From a checkpoint of a small transformer trained on Wikipedia.
Architecture: RMSNorm before each block, rotary positions, no biases in attention or MLP, tied embeddings, a smear gate, capped logits.
Each number is 128 + 24 x the weight over its row's rms, rounded and kept within 0 to 255. Layers, rows and columns count from 0. The size above them is the row's rms in percent of the matrix's.

# layer 6 attention key, 256x256, rms 0.0364, rows 195-247, columns 64-127
size [ 88 102 102 111 109 100 111 110  98 109 163 101  90  73  80  88  86  87 101 106 106 104  99 105  94 107 138 105  96  98 117  96  98  94  94 102  99  98 101  95  92  95  92  93 102 102  99  98  97  94  96  93 103]
[[137 161  73 138 144 141 112 106 130 167  94 137 123 126 117 142 126 107 149 151 153 115 139  99  88 115 144  97 105  90 133 130  98 144 157 171 128 119 117 108 148 140 121 124 129 125 115 104 125 128 126 159 155 107 154 131 104 123 133 191 121 104 118  93]
 [124 152  93 124 126 149 156 156 131  89 120 105 140 132 144 140  98 132 103 140  59 117 109 127 155 132  90 120  99 137 208 119 124 109 100 146  78 108 146 117 121 107  89 121 141 111 105 114 177 121 167 120 172 121 151 136 127 152 125 143 183 132 117 134]
 [124 135  97 164 136 137 141 146 131 146  83 155  89 107 110 149 142 123 105  71 121 102 103  96 128 163 169 126 105 119 113 112 105 150 160 168 139 123 123 122 196  95 118 142 127 117 130 111 116 137 121 126 156 106 130 136 144  85 117 181 101 122 145 158]
 [104 109 126 138 125 116 141 124 129 105 162  92 119 146 148 112  98 123 146 124 136 139 122 132 169  89  91  92 128 110 107 126 146 130 101 131 118 143 136 146  53 160 141 183 114 111 140 166 120  87 123 124 102 131 103 137  97 147 118 115 113  75 152 102]
 [163 107 111 161 129 124 173 155 129 123 129 129 137 160 175  92 105 139  91 133  90 138 133 122 170 129 113 128 150 134 151 103 177 100 153 162 102 108  98 107 119 109 154 143 126 175 149 187 151 164 128 115 116 108  94  84 121 114 140 127 121  99 155 142]
 [120 108 167 129 130 107 148 133 139 150 126 182  99 146 129 154 123 146 120  99 117 122 125  98 118 141 133 135 112 128 149 110 169 106 150 121 166 128 135 122 128 158 151 106 164 110 118 106 126 135 107 120 131  89 139 146 129 147 157 119  96 110 123 132]
 [128 161  85 133 130 114 118 149 121  95 115 140 109 115 131 128  95  98 139 153 142 121 139  81 120 175 104 118 117 126 132 124 125 106 145 143 136  79  88 108 153 122 135 113 146 126 100 137 156 147 146 125 109 150 182 128 107 101 101 190 115 175 134 133]
 [115 103 124 129 104 102 163 112 105  97 142 127 126 151 159  98 123 168 127 136  97 160 131 158 149 125 126 144 131 160 133 180 141 123 126 114 111  92 147 110  69 174 119 107 102 162 160 174 113 114 174 131 143 118  91 150 105 163 155  83 127  81 103 127]
 [143 108 185 132 169 185 148 146 141 150 101 155  96  74 115  93 101 193 122 110 107 101 109 139 115  95 181 123 135 132 177 124 111 124 177 126 100 146 149 133 108 141 129 137 101  85 124  96 136  99 130 102 128 137 184 150 121 163  60 130  96 124 119 171]
 [125 112 135 114 106 120 108 145 138 126 130 115 158 179 172 119 115 131 108 103 113 126  87 177 153 107 139  98 151 140 112 132 112 114 103 103 123 142 132  71  90 138 112 124 124 149 143 131 107  98 144 159 105 133 111 105 131 147 140  64 137  86 101 110]
 [157 165  95 124 141 163 102 108 119 113 100 160 107 135 131 176 134  99 135 107 111  89 122 100 112 123 148  92  82 139 133 106 147  92 122 129 111 113 104 121 174  79 100 138 164 131  91 112 125 142  89 102 154 143 164 120 136 106 133 188 121 155 142 138]
 [137 152 106 162 131  99 141 151 121 166 130 128 135 130 111  90 135 117 117 140 166  91 148  86 127 122 143 102  94  81  98 124 114 132 111 159 138  93 115 134 159  93  88 139 141 142 122 128 134 146 103 107 130 114 147 133 132 138 124 156 146 133 174 104]
 [144 102 138 124 127  96 143 135  88 155 148 147 144 138 142 171 116  96 126 141 121 116 127 117 151 104  92 143  95  97 116 156 105 140 146 110 120  88 127 153 148  96 110 126 147  91 131 132 127 162 148 137 112  93 130 148 151 106 132 128 134  95 116  78]
 [ 97 166 124 114 118 133 139 130 168 140 138 123  99 119 160 127 148 103 102 129 119 114  97 148 130 141  97 119 155  90 135 100  74  94 156 136  96 149 168 174 164 138 117 149 154 162 127 102 105 150  99 130 117  87 130 134 188 150 155 109 102 120 113 150]
 [ 92 158 151 118 145 100 172  96 129 122 109 125 130 119 114  95 146 122 146 131 143 128 117 118 114  96 111 173 106 121 119 114 104 136 121 119 130 144 119 100 128 157 164 100 119 155 125 111  83 109  91 189 104 151  67 135 122 157 138 175  97 143  77 103]
 [124 141 135 131 106 152 113 127 115 118 115  98 155 131 140 121 137 131 128 137 181 121 117  90  99 121 122 169 143  93 148 137 105 151 120 113 104 118 142 114 109 149 110 115 106 125 126 164 146 126 154 132 134 121 120 144 136 125 114 118  90 114 142 133]
 [114 102 104 147 115 184 101 124 150 142 128 106 110 100 140  83 146 135 139 145 142 115 131 120  59 156  84 123 138 107 168  95 132 110 113 140 135 120 154 156 136 158 148 118  85 104 143  95 141  64 124 166 130 122 137 110 108 196 121 166 105 162 131 170]
 [116 170 112 157 140 164 116 128 134 110 133 123 132 120  92 125 122 133 149 146 121 125 106 165 130 168 117 132 123 131 112 138 109 136 189 141  65 174 148 135 145 102 113 137 115 189 147 137 172  89  98 126 140 130 159 142 111 145 101 114 143  74 171 155]
 [106 150  76 113 198 127 118 134 141 132 128  82 104 119 133 127  91 107 171  62 109 136 137 132 146 133 129  74 119  90 149 122 131 153 136 167 102 125 194 130 118 130 120 141 141 154 151 121 113 137 120 150 124  98 136 118 124 146  84 180 166 156 130 123]
 [114  84 124 131  92 135 156 119  98 120 135 150 159 139 110 156 117 126 153 131 103 125 123 154 170  82 117 161 158 139 137 123 144 156 165 100 121 162 144 138 106 114 113 143 161 176 155 167 118 155 138 107 145 133  92 110  84 125 175  89 137  80  85 152]
 [ 93 140 171 108 145 110 103 143  91 150 135 107 164 134 150 116 154 141 103 110 139 146 123 131 100 159 114 128 151 147 107  86 114 142 103 113 106 152 141 144  97 138 129 101 116  71 140 144  90 127 157 173 120 108  94 149  98 140 142 130 147  92 122 135]
 [101 122 121 154 118 123 149 163 168 108 160 132  95 164 185 131 144 116 130 138 129  99 112 121 142 126 107 131 153 129 158 147 184 122  78 116 108 102 138 169 126 137 115 122 143 118 171 122 147 132 108 125  86 120 122  66 142 145 174  79 114 111 116 120]
 [102 144 144 137  68 130 137 120  98 129 110 109 109 160 133 116 141  73 110 110 109 114 130  95 111 146 168 153 170 116 113 125 167 131 176 137 143 165  80 146 133 143 121  90 108 164 111 105 104 133 151 109 157 147 117 114 133 128 132 149 146 142 142 146]
 [ 96 175 113 119 175 106 106  81 100 130  97 140 116 133 128 129 170  68 125 131  98 122  89  81 128 114 156 161 141 113 122 137  86 135 165 156 164 114 136 153 155 147 138 105 124 103 103 137 154 149 115 100 121 111 135 117 117 124 115 146 170 121 113 128]
 [105 111  92 138 120  97 133 119 158 129 102 136 129 118 112 148 172  95 117 122 112  90 141 164 122 120 120  97  92 144 143 156 106 145 108 150 138  72 113 122 142 124 109  75  92 151 138 130  86 181 136 127 129 110 177 128 143 122 116 148 104 117 129  95]
 [183 127  98 140 164 111 121  92 137  95  98 162 129 118 154 157 156 116 113 107 101 125 103 131 105 118 150 109 109 127 129 137 105 113 139 151 147 135 154 120 189 108  93 132 133 162 116  94 110 134 112 157 126 143 139 152 163 148 110 186 139 162 127 149]
 [119  96 162 117 118 115 130 102 139 141 143 138 153 114 158  85 124 142  84 164 143 163 125 146 122 115 109 157 157 120 122 151 102 155 115  93 142 154 164 110  74 172 123 100 113 116 163 153 143 109 135 142  93 113  85 137 107 166 134  76 112 135  90 102]
 [135 163 114 152 138 127 132 120  89 128 134 131 150 137 163  93  98 162 116 107 148 140 128 151 172 147 165 162 179 164 121 134 141 138 158 100 105 155 163 121  76 112 131 116 116 146 166 137  82 143 115 115  96 122  89 150 115 115 117  97 114 111 156 136]
 [157 175  88 105 115 192 117 138 117 141 116 141 132 142 181 133 124 130 146 123 165 103 118 181 141 131 113 156 133 120  93 145  75 109 174  80  95 128 128 117 144 102 104 118 106  85 167 175 136 152 151 160 132 123 121 161 119 106  91 144 154 121 121 129]
 [134 121 143 103  98 109 107 149 166 142 139 129  98 133  81 139 151 117 112 115 142 118 122 120 136 132  79 109 122 110 156 142 129  98 119 153 132 157 136 139  88 113 150 158  94 143 165 107 119 114  83 159  79 107 145 136 127 137 138  81 138 131 152 119]
 [145 125  91 152 169 137 155 142 123 179 155 175 111 109 115 124 121 139 140 120 140 119 135 103 113 137 127 122 136 140 147 127 137 136 141 163 140 113 136 134 135 110 122 120 123 117 116 129 158 115  89 147 178  98 144 138 118 154 121 168 102 106 153 142]
 [100 121 153 154 138 142 110 117 125 120 109 135 120 129 111 129 101 139  95 163 117 152  95 140 120 145 125 146 166 139 113 155 152 141 123 142 117 138 167 125 132  90 115 131 139 138 128 136 127 145 132  81 124 149 133 139 113 106 157 136 115  96 136 123]
 [155 177  82 123 134 161  82 139 143 108 102 170 128 136 132 102 119 110 119 141  94 140 115 121 129 135 117 122 136 117 109 137 134 102  94 146 172 189 125 106 176  98 138 136 132 142 109 162  92 158 122 132 137  94 141 141  70 108 141 119 139 154 176 106]
 [118 147 148 131 116 106 108 113 131 125 109 130 143 127 113 114  85 116 199 160 122 150 171 125 193 116 155 119 151  93 113 129 133 132 139 153  76 105 152 122 121 141  88 198 141 135 140 148 130 112 125 139 117 207 107 153  88 137 103  88 121 136 137 147]
 [115 137 138 126 108 114 155  86 129 121 124 143 117 140 139  90 107 128 112 112 122 108 103 127 138 105 118 120 165 118 136 124 163 184 115 170 106  72 171 138 136 155 111 160 135 148 104  79 166  97 115 165 115 118 142 154  92 144 171 139 173 113 148 154]
 [ 80 141 115 143 114 149 139 139 128 101 123 152 114 127 122 114 117 169 133 157 113 100 140 111 143  95 111 107 163 114 129 137 109  76 149 123 127 126 121  69  82 163 113 121 166  93 108 101 149 167 140 140 152 131 107 145 105 120 131 124 131 129 143 124]
 [179 131 144 122 123 141 158 105 137 110 149 130 180  99 122 132 108 112 120 149 138 117 105 123 127 166 152  73 124 165 159  93 130 127 159  94 131 123  72  94 124 163 187 125 121  98 118 153 138 135 104 144 132 169 107 142 142  85 143 149 117 161 125 153]
 [115 172 157 115 115 130 137  94  81 106 169 137 124 188  96 152 127 138 108 112 111 147 132 135 157  87  87 112 193 181 130 158 154 148 118  73 131 135 134 138 166 125 126 138 117 123 119 124  98 112 118 128 131 140  87 134 117 139 107 135 140 124  88 130]
 [133 167 151 133 141 145 112 154 131 136 122 122 126  93 158 130 140 107 139 117 109  97 156 108  90 144 132 151 111 141 144 156 144 140 125 135 105 102  98 103 172 120 120 131 148 133 123 129 116 149  84 148 112 114 135 123 128  73 111 194 123 156 126 125]
 [133 107 143 128 151 150 129 145 169 115 123 122  81 149 133 142 101 141 157 102  88 114 110 147 183 165  73  74 139 182 137 160 167 104 110 141 136 127 123 150 116 152 122  97 156 112 104  80 108 120 136 135 119 157 144  97 155 135 122 101 113 158 188 153]
 [142 106 140 134 110 169 167 118 122 173 128 133 143 105 149 103 127 145 129 145 133 127 162 110 133 150 141  85 113 135 118 134 127 122 187 150 112 135 145 173 130 161 135 111 158 130  79  96 171 139  86 131 143  58 126  98 138 105 151 128 105 100 128 175]
 [156 122 135 173 134 149 129 163 132 140  86 127 161 109 130 102 143  99 156 152 109 152 146 119 149 101 188 147  91 138  92 113 153 132 128 129  97 152 142 165 101  88  91 125 143 154  97 149 135 135 142 110 169 101 158 147  87 125 136 126 152 110 149 138]
 [ 61 133 134 162 140 139 171 124 130 109 113 162 135 148 187 110 115 142 187 155 132 161 111 120  91 133 132 136 164  98 138 105 105 122 140 135 141 135 113 132 178 116 124 148 135 141 144 123 150 101 128 126 156 135 120 138 155 125 114 119 121 130 116 159]
 [126 144 123 157 140 168 121 140 140  91 101 140 132 138 139 129 144  92 122 135  97 129 132 110 146 135  84  96 128  98 193 110 146  84 131 150 143 140 165 121 152 108 101 169 114 101  92 101 133 116  98 113 123 120 125 108 141 139 136 161 143 109 148 129]
 [140 112 103 147 124 141 134 121 134 132 118 146 115  92 141  79 118 113 137 132 104 120 141 116  98 170 124 130 147 115 127 114 173 114 118 151 110 134 185 131 112 123 122 111 117 126 112  86 162 144 116 160 162 103 136 104 134  76  91 180 118 118 152 170]
 [123 100 128 197  98 119  99  85 124 117 145 171 121  76  98 122 128  95  90 116 172  86 151 145 136 114 111 165 118 132 121 137  98  89 119 137 121 188 113 107 162 151 150 114 169  89 148 132 111  74 146 119 131  65 140 161  99 164 121 136  78 109 162 123]
 [116 160 120 124 110 148 163 161 142 120 123 145  96 117 113 164 102 145 108  78  90 125 105 106 128 111  84 105 127 137 138 157 116 122  97 117 168 139 108 103 108 140  96 152 114 132  97 134 144 113 102 166 131  92 124 130 115 114 150 158 108 137 161 121]
 [131 134 150 104 107 149 143 160 137 117 106 166 115 125 169  90 132 137 134 130 189 113 152  95 114 125 111 165 164 150 146 162 126 136 140 112 126 108 112 170 139  94 130 158 126 111 142 171 105 109 139 140 126 132  92 112 134 162  96 131  92 161 118 151]
 [129 110 137 144 162 177 127 119  88 113 106 145 159 209 148 140 112 150 170 150 139 176 101 151 156 126 143 116 127 135 122 161 121  99 100 129 116 164 164 142 110 163 119 144 155 118 128 119 129 119  83 101  94 177 132 110 114 154 140  79 142 110 128  94]
 [ 92 130 179 115 138 105 123 137 136 153 153 151 147 151 105 103 143 140 159 113 129 137 116 140 154 120 122 114 126 153 115 146 142 160 152 161 150  98 157 102 127 151 128 127 116 142 107  97 160 131 146 108 147 140 116 163 107 132  81 109  82 150 127 142]
 [152 129 140 163 126 119 131 138 144 165 133 130 134 142 118 125 127 121 151 140 127 133 131 134 163  99 140 149 124  87 153 146 136 125 136 136 174 126 149 154 142 101 115 135 114 134 145  98 141 156 122  92 157 158 100 139 141 183  83 152 155 135 124 113]
 [120 110 150 130 142 163 142 117 157  97 113 151 160 181  97 137 119 102 141 113 133 117 120 198 121 139 155 162 101 129 120 150  97 126 125 136  68 121 128 118 156 123  82 120 110 151 154 133 135 145 123 126 128 145 110 152 165 179 134 147 130 129 149  92]
 [ 79 145 161 115 139 124 132 126 131 122  90 184 123 101 155 125 103 114 131 152 157 137 124 123 116 137 135 189 112 132 135 119 117  88 126 120 112 125  68 106  98 116 153 153 115 174 137 139 153 137 167 102 150 101 104 119 114 111 138  90 159 145 126 130]]
# layer 6 attention query, 256x256, rms 0.0367, rows 196-247, columns 64-127
size [110  96 103 105  96 105 100 102 101  89 100 100  93  82  81  87  95  92 109 105 112  98  95  96 101 120 107 101 104 105  99 102  96 103 108 104 105  98 103 100 101  98  96 105 103 103 105 102  98  99 100 105]
[[190 164 112 155 130 135 149 152 161 129 117 128 161 163 134 126 122 146 169 119 119 166 135  85 134 127 178 118 116 153 101 117 153 143 108 142 118 119 127 131 149 120 128 119  94 107 122 124 136 131 110 135 166 108 144  98 103 138 144 124 128  99 178 105]
 [164 145 105 111 150 167  97 117 127 117 101 135 126 157 171 134 100 147 163 126 136  88 114 116 106 186 137 117 132 151 159 130 119 120 119 120 118 134 105 146 116 104  76  93  87 157  92 149 126 113 100 125 121 162 172 140 165 106 131 128 110 128  98 127]
 [ 95 168 123 107 108 126 171 129 113  97 137 174 118 126 112 153 137 127 116 117 104 127 135 131 160  86 150 159 115 115 104 149 113 160 170 154 152 121 125 145 110  94 157 121 115 143 115 155 149 153 190 110 167 130  93 166 133 119 115 139 194  98  95 142]
 [ 97 139 102 149 153 137  92 102 126 109 129 119 174 108 157 147 126  98 117 115 174 125 144 153 170 117 146 139 149 117  85 140  83 151 143 132 137 130 170 125 132 100 108 122 143 160 102 146 120 122 141 170 148 129 140 110 114 131 111 148 138 115 119 111]
 [117 158 153 160 101 130 113  95 174 100  82 117 116 126 146 108 136  94 139 128 128 104  99 147  84 145 114 127 155 131 159 113 155 118 108 168 122 128  27 155 159 106 120 103 128 124  88 151 142 138  99 136 128 179 132 110 170  89 133 109 109 170 103 126]
 [152 112 108 145 172 166  75 134 157 134 132 180 123 168  90 121 146 156 167 128 119 137 144 159 134 130 156 106 156 107 124 105 155 140 118 169 156 150 114 123 154 143  84 173 127 113 120 120 155 124 161 116  87 148 152 122 123  94 164 161 126 145 150 128]
 [137  94 152  94 119  88 146 136 127 110 130 109 113 126 141 176 133 125 175 168 129 155 127 140 115 131 132 167 127 164 120 147 100 122 141 122 155 160 108 111 110 141 142 133 122 152 126  99 133  84 150 132  95 137  94  94 151 123 143  81 102 141 136 142]
 [110  95 173  88 120 132 165 130 131 132 131  94 125 146 127  93 176 130 149 130  92 132 155 139 127 134  72 144 144 132 111 141 157 101  62 115 164 119 167 136 124 163 129  89 167 104 112 126 112 128 152 104 151 132 120  96 135 111 115 177 137 151 112 159]
 [147 125 179 105 135 139 102 106 109 142 156  85 120 157  95 149 150 159  98 112 110 166 126 130 138 119 150 162 101 126 152 119  64 137 148 140 119 139 136 158 126 140 126 128 131 120 126 143 147 115 140 183 124 139 136 102 141 121 120  89 148 152 110 128]
 [130 147 129 143 157 145 137 159 129 146 128 133 148 125  97 139 132 122 109 107  99 120 123 119 105 116 158  79  99 107 157 126 143  90 151 169 120 124 100 170 128 111 100 135 150 109  74 127 147 145 117 149  82 121 138  76 104 101  75 139 137 138 133 145]
 [ 80 127 123 104 156 155 117 137 122 150 114 155 105 135 154 135 131 150 114 143  89 118 121 117 111  98  98 114 132 138 121 137 144 129 105 154 140 124 135  82 151 162 149 121 130 161 150 156 109  97 120 132 133 155 120 114 120 139 142 191 124 151 124 122]
 [105 137 129 116 152 174 109 124  89  88  82 151 129 153 102 159 152 135 105 146 130 123 186 134 129  84 106 107 162 163 147 146 117 115 114 104 101 149 173  97 145 114 138 110 124 110 120 116 144 112 100 105 124 151 139 107 129 128 128  83 108 123 113 168]
 [158 147 125 133 140 122 139 159 115  87 114 120 138 110 133 154 152 117 123 144 101 170 124 129 151 122 110  99  92 147 130 139 107 115 119 112 114  86 145 160 141 107 128 130 147 146 117 119 152 144 147  79 138 140 149 129 130 147 157 161 146 100 138  93]
 [149 131 103 155 146 116 151 145 114 129 106  97 146 117 134 125 155 116 101 123 162 119 115 105 101 180 142 167 150 100 126 144 132 167 110 156 121 124 111 138 138 130 139 113 158 125 137 138 117 135 133  87 130 130 127 123 117 150 145 113 113 104 140 105]
 [113 127 130 126 123 150  94 123 122 156 113  90 135 129 133 103 108 170 135 154 165 112 124 123 114 166 166 142 114 103 139 118 147 149 102 103 111 159 101  95 150 173 116  79 143 159 136 110  72  96 141 118 118 130  82 138 122 126 131  86 104 135 125 149]
 [127 151 116 103 125 137 142 135 164 136 136 124 128  83 135 161 151 147 145 132 127 146  89 124 148 114 107 123 144  98 100 125 101 157 119 162  86  96 119 166 116 111 126 158 123 113 125 104 139 147 175 143 161 115 118 129 127 145 138 160 145 133 162 100]
 [106 129 103 138 111 104 119 128 126 112 114 106 147 145 117 112 112  93 145 139 120 121 138 104 144 116 142  98 135 137 143 143 128 115 112  85 147 141 146 125  92 116 137 118 128 102 117 113 120 173  97 106  84  98 103 151 145 131  90 142 142  82 118 124]
 [155 182  89 113 134 130 151 131 131 122 123  97 110 150 116 147 134 127 141  99 121 155 151  98 136 139 140 102 114 172 171 143 128 127 121 164 120 113 167 133 149 123 140 127 137 121 138 123 131 116 110 141 126 107 134  85 176 133 162 125 149 111 154  97]
 [122 153 128 146 103 103  88 105 147 125 144 195 148 132 128 142 149 108 107 110 168 175 107 161 141 104 112 164 115 143 118 145 109 153 125 132 131 136 153 153  78  84  97 146  85 101 150 164 166 123 130  93 136  85 122 103 100 140 155 105 112 169 128 160]
 [115 118 133 169 117 129 112 159 157 173 182 127 147 137 152  78 117  92 124 125 118 150  95 152 160 106 117 167 162 133 106 111 144 113  99 126 141 118 138 140 119 128 132 164  95 149 139 106 131 119 155 132 139 137 110  81 102 151 123 109 116 150 102 136]
 [161  70 128  84 137 147 145 113 132 127 117 135 149 113 143 153 114 153 183 135 114  94 133 108 157 147 122 143  93 101 110 103 102 153 194  86 119 147 130 132 115 142 153  78  83 134 100 143 125 102  91 133 119 164 128 156 149 134 124 100 120 103 108  95]
 [121 133  98 158 189 141 143 119 151 127 181 109 102 119 110 115 106 140 151 105 111 130 107 113 116 119  88 164  94 121 190 149 157 164 118 141 142 119 120 103 126 146  77 139 139 134 127  92 122 125 123 119 119  88 148 124 147 130 115 147  77 107 161 118]
 [127 117 131 144  72 165 128  85 172 121 146  95 112 105 123 110 122  91 108 135 118 144 118 111 107 139  62 166 110 143 127 130 132 147 120 148 149 153  96 182  93 118 161 130 180 124 174  86 123 152 172 144 122 106 139 132 115 101 149 138 107 150 154 128]
 [115 105 146 123 100 182 166 159 135  83 133 128 168 179  92  74  68 164 124 123 116 168 161 128 143 104 173 130 157 162 128 107 163 129 101 151  83 119 140 108 116 109  97 154 120 115 140 153 142 134 120 103 111 124 116 126 152 161 140  83 143 106 105 165]
 [160 125 164 155 129 104 139 126 122 131 105 110 106 137  95 137 144  85 118 125 148 163 143 155 177 137  93 144 128 138 141 156 114 155 163 121 185 144 135 146 115 120  93 139  65 157 156 133 121 106 139 111 174 122 159 117  78 116 159  80 138 102 142 103]
 [171 189 139 123 150 144 108 138  92 139 105 140 123 110 129 123 112 117 138  89 116 118 118  74 108 131  96 116 140 148 184 122 194 119 122 121  98 116 129 139 156 111 117 155 154 141 102  98 127 146 131 121 143 138 182 115 124 127 150 148 152 124 148 126]
 [108 145 133 156 143 143 149 127 107 143 149 103  81  89 105 173 158 115 156 173 113 133 141 116  83 144 124  99 128  89 173 151 135 117 141 131 114 106 135 114 192 132 143 121 139 103 123 131  84 149 135 134 111  82 116 138 121 164 146 162 141  44 131 109]
 [109  89 111 151 156 150 127 140 101 142 121 110 114 155 140  80 142 157 139 121 140 125 169 109 108 172 141 140 170 110 153  98 132 152 136 161 165 147 134 144 109 122 136  95 143 141 128  91 107 140 122 126 123 131 155  89 161 115 119  98 123  74 105 114]
 [111 129  86 150 107 100 147 119 128 135 156 162 143 114 138 172 155 127 143 149 131 165  97 166 148 102  97 134 144 109  83 125 112 139 117  85 139  92 119 103 122 106 102 167  92 103 117 161  99 129 127 129 141 115 116  80 155 105 164 130 110 121 110 166]
 [147 132 134 118  94 110 117 145 143 105 148 103 122 130 172 142 165 115 149 131 109 139 140 135 127 138 123 125 113 135 143 162 119 134 137 127 113  95 158 122 152  90 138  89 103 105 143 114 118 167 126  85 141  80  98 154 137  93 113 101 112 176  52 151]
 [142 114 105 119 109 138 211 171 143 101 123 108 181 118 170 127 145 186 110 117 105 116  84 129 120 113 151 159 144 102 117 134 108 147  87  97 156 150 151 124 129 151 155 146  94 104 117 104 112 125 147 136 105 148 145 101 107  93 130 147 126 148 128 163]
 [102 103 131 163 137 115 194  73  93 147 115 158 123 131 142 137 121  99 167 101 122 120 115 148 187 117 110 140 125 115 122 159  68 173 167 123 121 117 111 125  79 122  87 147 123 125 105 117 161 122 140 178 131 155 115 122 150 103 125 138 173 108 102 121]
 [141 110 115 144 147 136 146 124 127 146 118 149 127 163 151 129 126 112 110  95 146 110 109 174 116  87 132 131  89 158 127 123 144 138 123 158 162  49 143 132 148 124 141 119  82 165 134 155  79 130 129 101  68  84 165  87 169 108 117 146 128 112 140  90]
 [145  84 139  75 129  79 153 119 123 102 122 135 140  94 140 153 118 108 124 140 161 159 109 145 108 129 129 123 140 142 126 174 124 139 150 126 161 108 100 120  92 108 119 142 102 115 119 147 120 125 130 127 184  97 201  88 128 101 108 132 123 158 121  97]
 [114 131 144 128 117 169 132 150 129 129 137 147 137 158 174 137 135 122 157 148 147 198 125 151 132 133 107 118  84 145 176 147 128 161  88 116 126 155 134 168 170 154 111 213 149 174 109  73 130 113 114 138 132 160 167 125 166 132 116 126 174 142 139 108]
 [122 122 140 168 124 112  99 167  85 160 113 128 136  93 141 166 123 122  93 105 147 157 130 152 125 125  98 160 146 128 112 159 131 136 109 157 169 118  50 126 136 124 101 144 121 128 146 124 111 158 140 102  96 140 124 129 113 166 147 151 133 138 124 164]
 [169 117 152 155 149 137 136 173 143 126 142 170 154  58 150 125 142 134 112 139 110 131 155 115 118 158 189 140 115 148 123 144 124 104 122 150 153 143  91 156 102 114 106  75 118 120 111  76 132 143  94 122 179 106 142 120 148  79 166 130 113 152 138 128]
 [101 139 119 144 107  93 137 156 114 141 140 152 114  87  80 119 122 130 125 106 148 150 124 145 134  72 110 127 116 126 164 126 160 127 105 138 110 128 161 132 134 145 152 136 177 100 112 115 141 135 137 153 157 150  98 113 114 137  93 112 114  86 116 118]
 [145 130 118 146  87 116 125 116  83 116  95 131 137 152 152 103 144 108  68  75 148 108 130 142 114 111 122 140 114 141  62 111 138 105 111 129 120 152 106 165 127  95 116 154 103 124 138 103 153 109 170 158 144 191 137 108 101 163  85 150 130 134 126 138]
 [120 122 131 112 142 105 153 143 160 105 147 124 111 133 106 141 124  94 135 130 174 112 153 117 131 145 164 134  96 125 157 134 111 114 137 115 136 114 106 115 141  84 114 134  82 108  84 141  95 144 135 116  80 141 137 105 119 140 100 142 120 150 135 104]
 [145 154 118 148 123 122 119 100 123 137 141 105 117 145 108 122 140 124  83 150 120 120  92 121 117  98 148 128 176 143 128 179 156 128 125 115 116 179 166  95 145 128 121 142 108 117 175 123 126 108 132 134  89 141 161 132 167 127 109 109 135 110 121 114]
 [124 107 139 172 103 156 130 124 176 149 114 103 110 116 136 149 147  95 134 115 129 136 162  86 135 127 116 142 111 124  95 157 121 142 161 159 165 100 115 116 134 115 130 156 112 138 127 104 129  80 140 160 109 110 121 135 156 139 114 192 181 135 121 104]
 [110 110 160 159 107  81 125 105 138 157 161 103 134 134  77 121 130 153 115 157 147 113 135 130 140 140 143 108 120 157 119 112  94 149 127 122 118 116 122 108 136  85 100 145 130 121 128 124 103 144 156 172 134 108 118 121 155 160 153 122 152 117  71 147]
 [130 103 131 107 155 105  69 162 130  87 126  99 120  98 131 129 148 179 140 152 135 125 163 107 168 179 125  87 125 107 160 110 117 161 117 116 106 144 127 167 124 108 127 165 119 144 144 143 123 131 175  94  77 143 106 158 131 151 133 124 140 169 122 178]
 [133 101 122 101 147 126 148  95 111 117 137 127 127 129 120 122 114 121 110 135  97 143  97 166 117 137 183 135 146 119 100 109 180  88 136 150 136 127 145 123 122 108 141 135 126 156 159 110 122 146 121 109 115 155 116 136 113 120 131 134 125  93  85 153]
 [177 100 107 131 142 161 147  91  71  73  95 136 133 124 185 135 133 122 138 117 110 117 113 111 115 129 130 190 114 122 114 132 120  98 140 109 123 147  94 150 153 120 125 170 160  99 113 132 163 109 177  86 136 155 137 108 142 166 130 121 108  98 147 130]
 [114 109 123 146 152 127 118 119 129 154 148 155 106  63 175 149 100  90 129 167 122  83 142 117 123 124  88 112 138 142 122 129 129 122  92 135 121 117  88  94 134 150 131 104 182 169 114 102 138 160 108 124 140  92 149 110 137 109 120 123  96 114  91 133]
 [165 116 119 137 145  90 143 102 125 129  94 141 101 129  81 137 117 133 142 142 148 122 119 105  69 141 128 121 149 123  96 103  98 176 138 154 108 107 131 135 159 106 157  93 132 179 139 158  80 121 112 168 140 101 132 152 142 110 134 101  86 139 141 103]
 [142 164 152  81 141  92 108 159 129 111 139 108 126 127 147 131 145  94 107 128 133  90 132 143 139 142 158 104 112 108 113 112 124 142 143 154 122 107  96 122 111 129 152 159 181 100 123  69  91  91 134 115  95 113 151 116 113 102 111 149 156 104 130 157]
 [105 159 127 127 176 143 138 135 100 115  89 110 112 138 152 141 128 121  81 116 154 131 107 153  98 135 136 110 136 129 150 139 134 152 111 169  94 149 139 123 125 133 138 116 152  96 122  91 133  94 139 104 130 106  89 129 133 112 136 120  97 150 108 106]
 [118  99 150 151 152 108 139 181 104 125  85 126 107 148 122 132 110 124 120 118  98 131 178  95 126 118 128 119 164 141  84 123 168  86 108 127 150 131 131 126  93 122 113 152 119 165 109 120 136 157  99 110 148 151 101 102 107 121 160 148 148 129 122 140]
 [142 105 166 144 175 146 156 126 123 180 132 108 121 150 171 130 140 165 102 125 110 119 131 115 106 105 115 112 101 165 164 136 161 185 131 166 156 115 122 133 158 144  84 141 165  84 112 128 134 115 104 105 116 139 110 111 157  96  96 122 136 129 137 154]]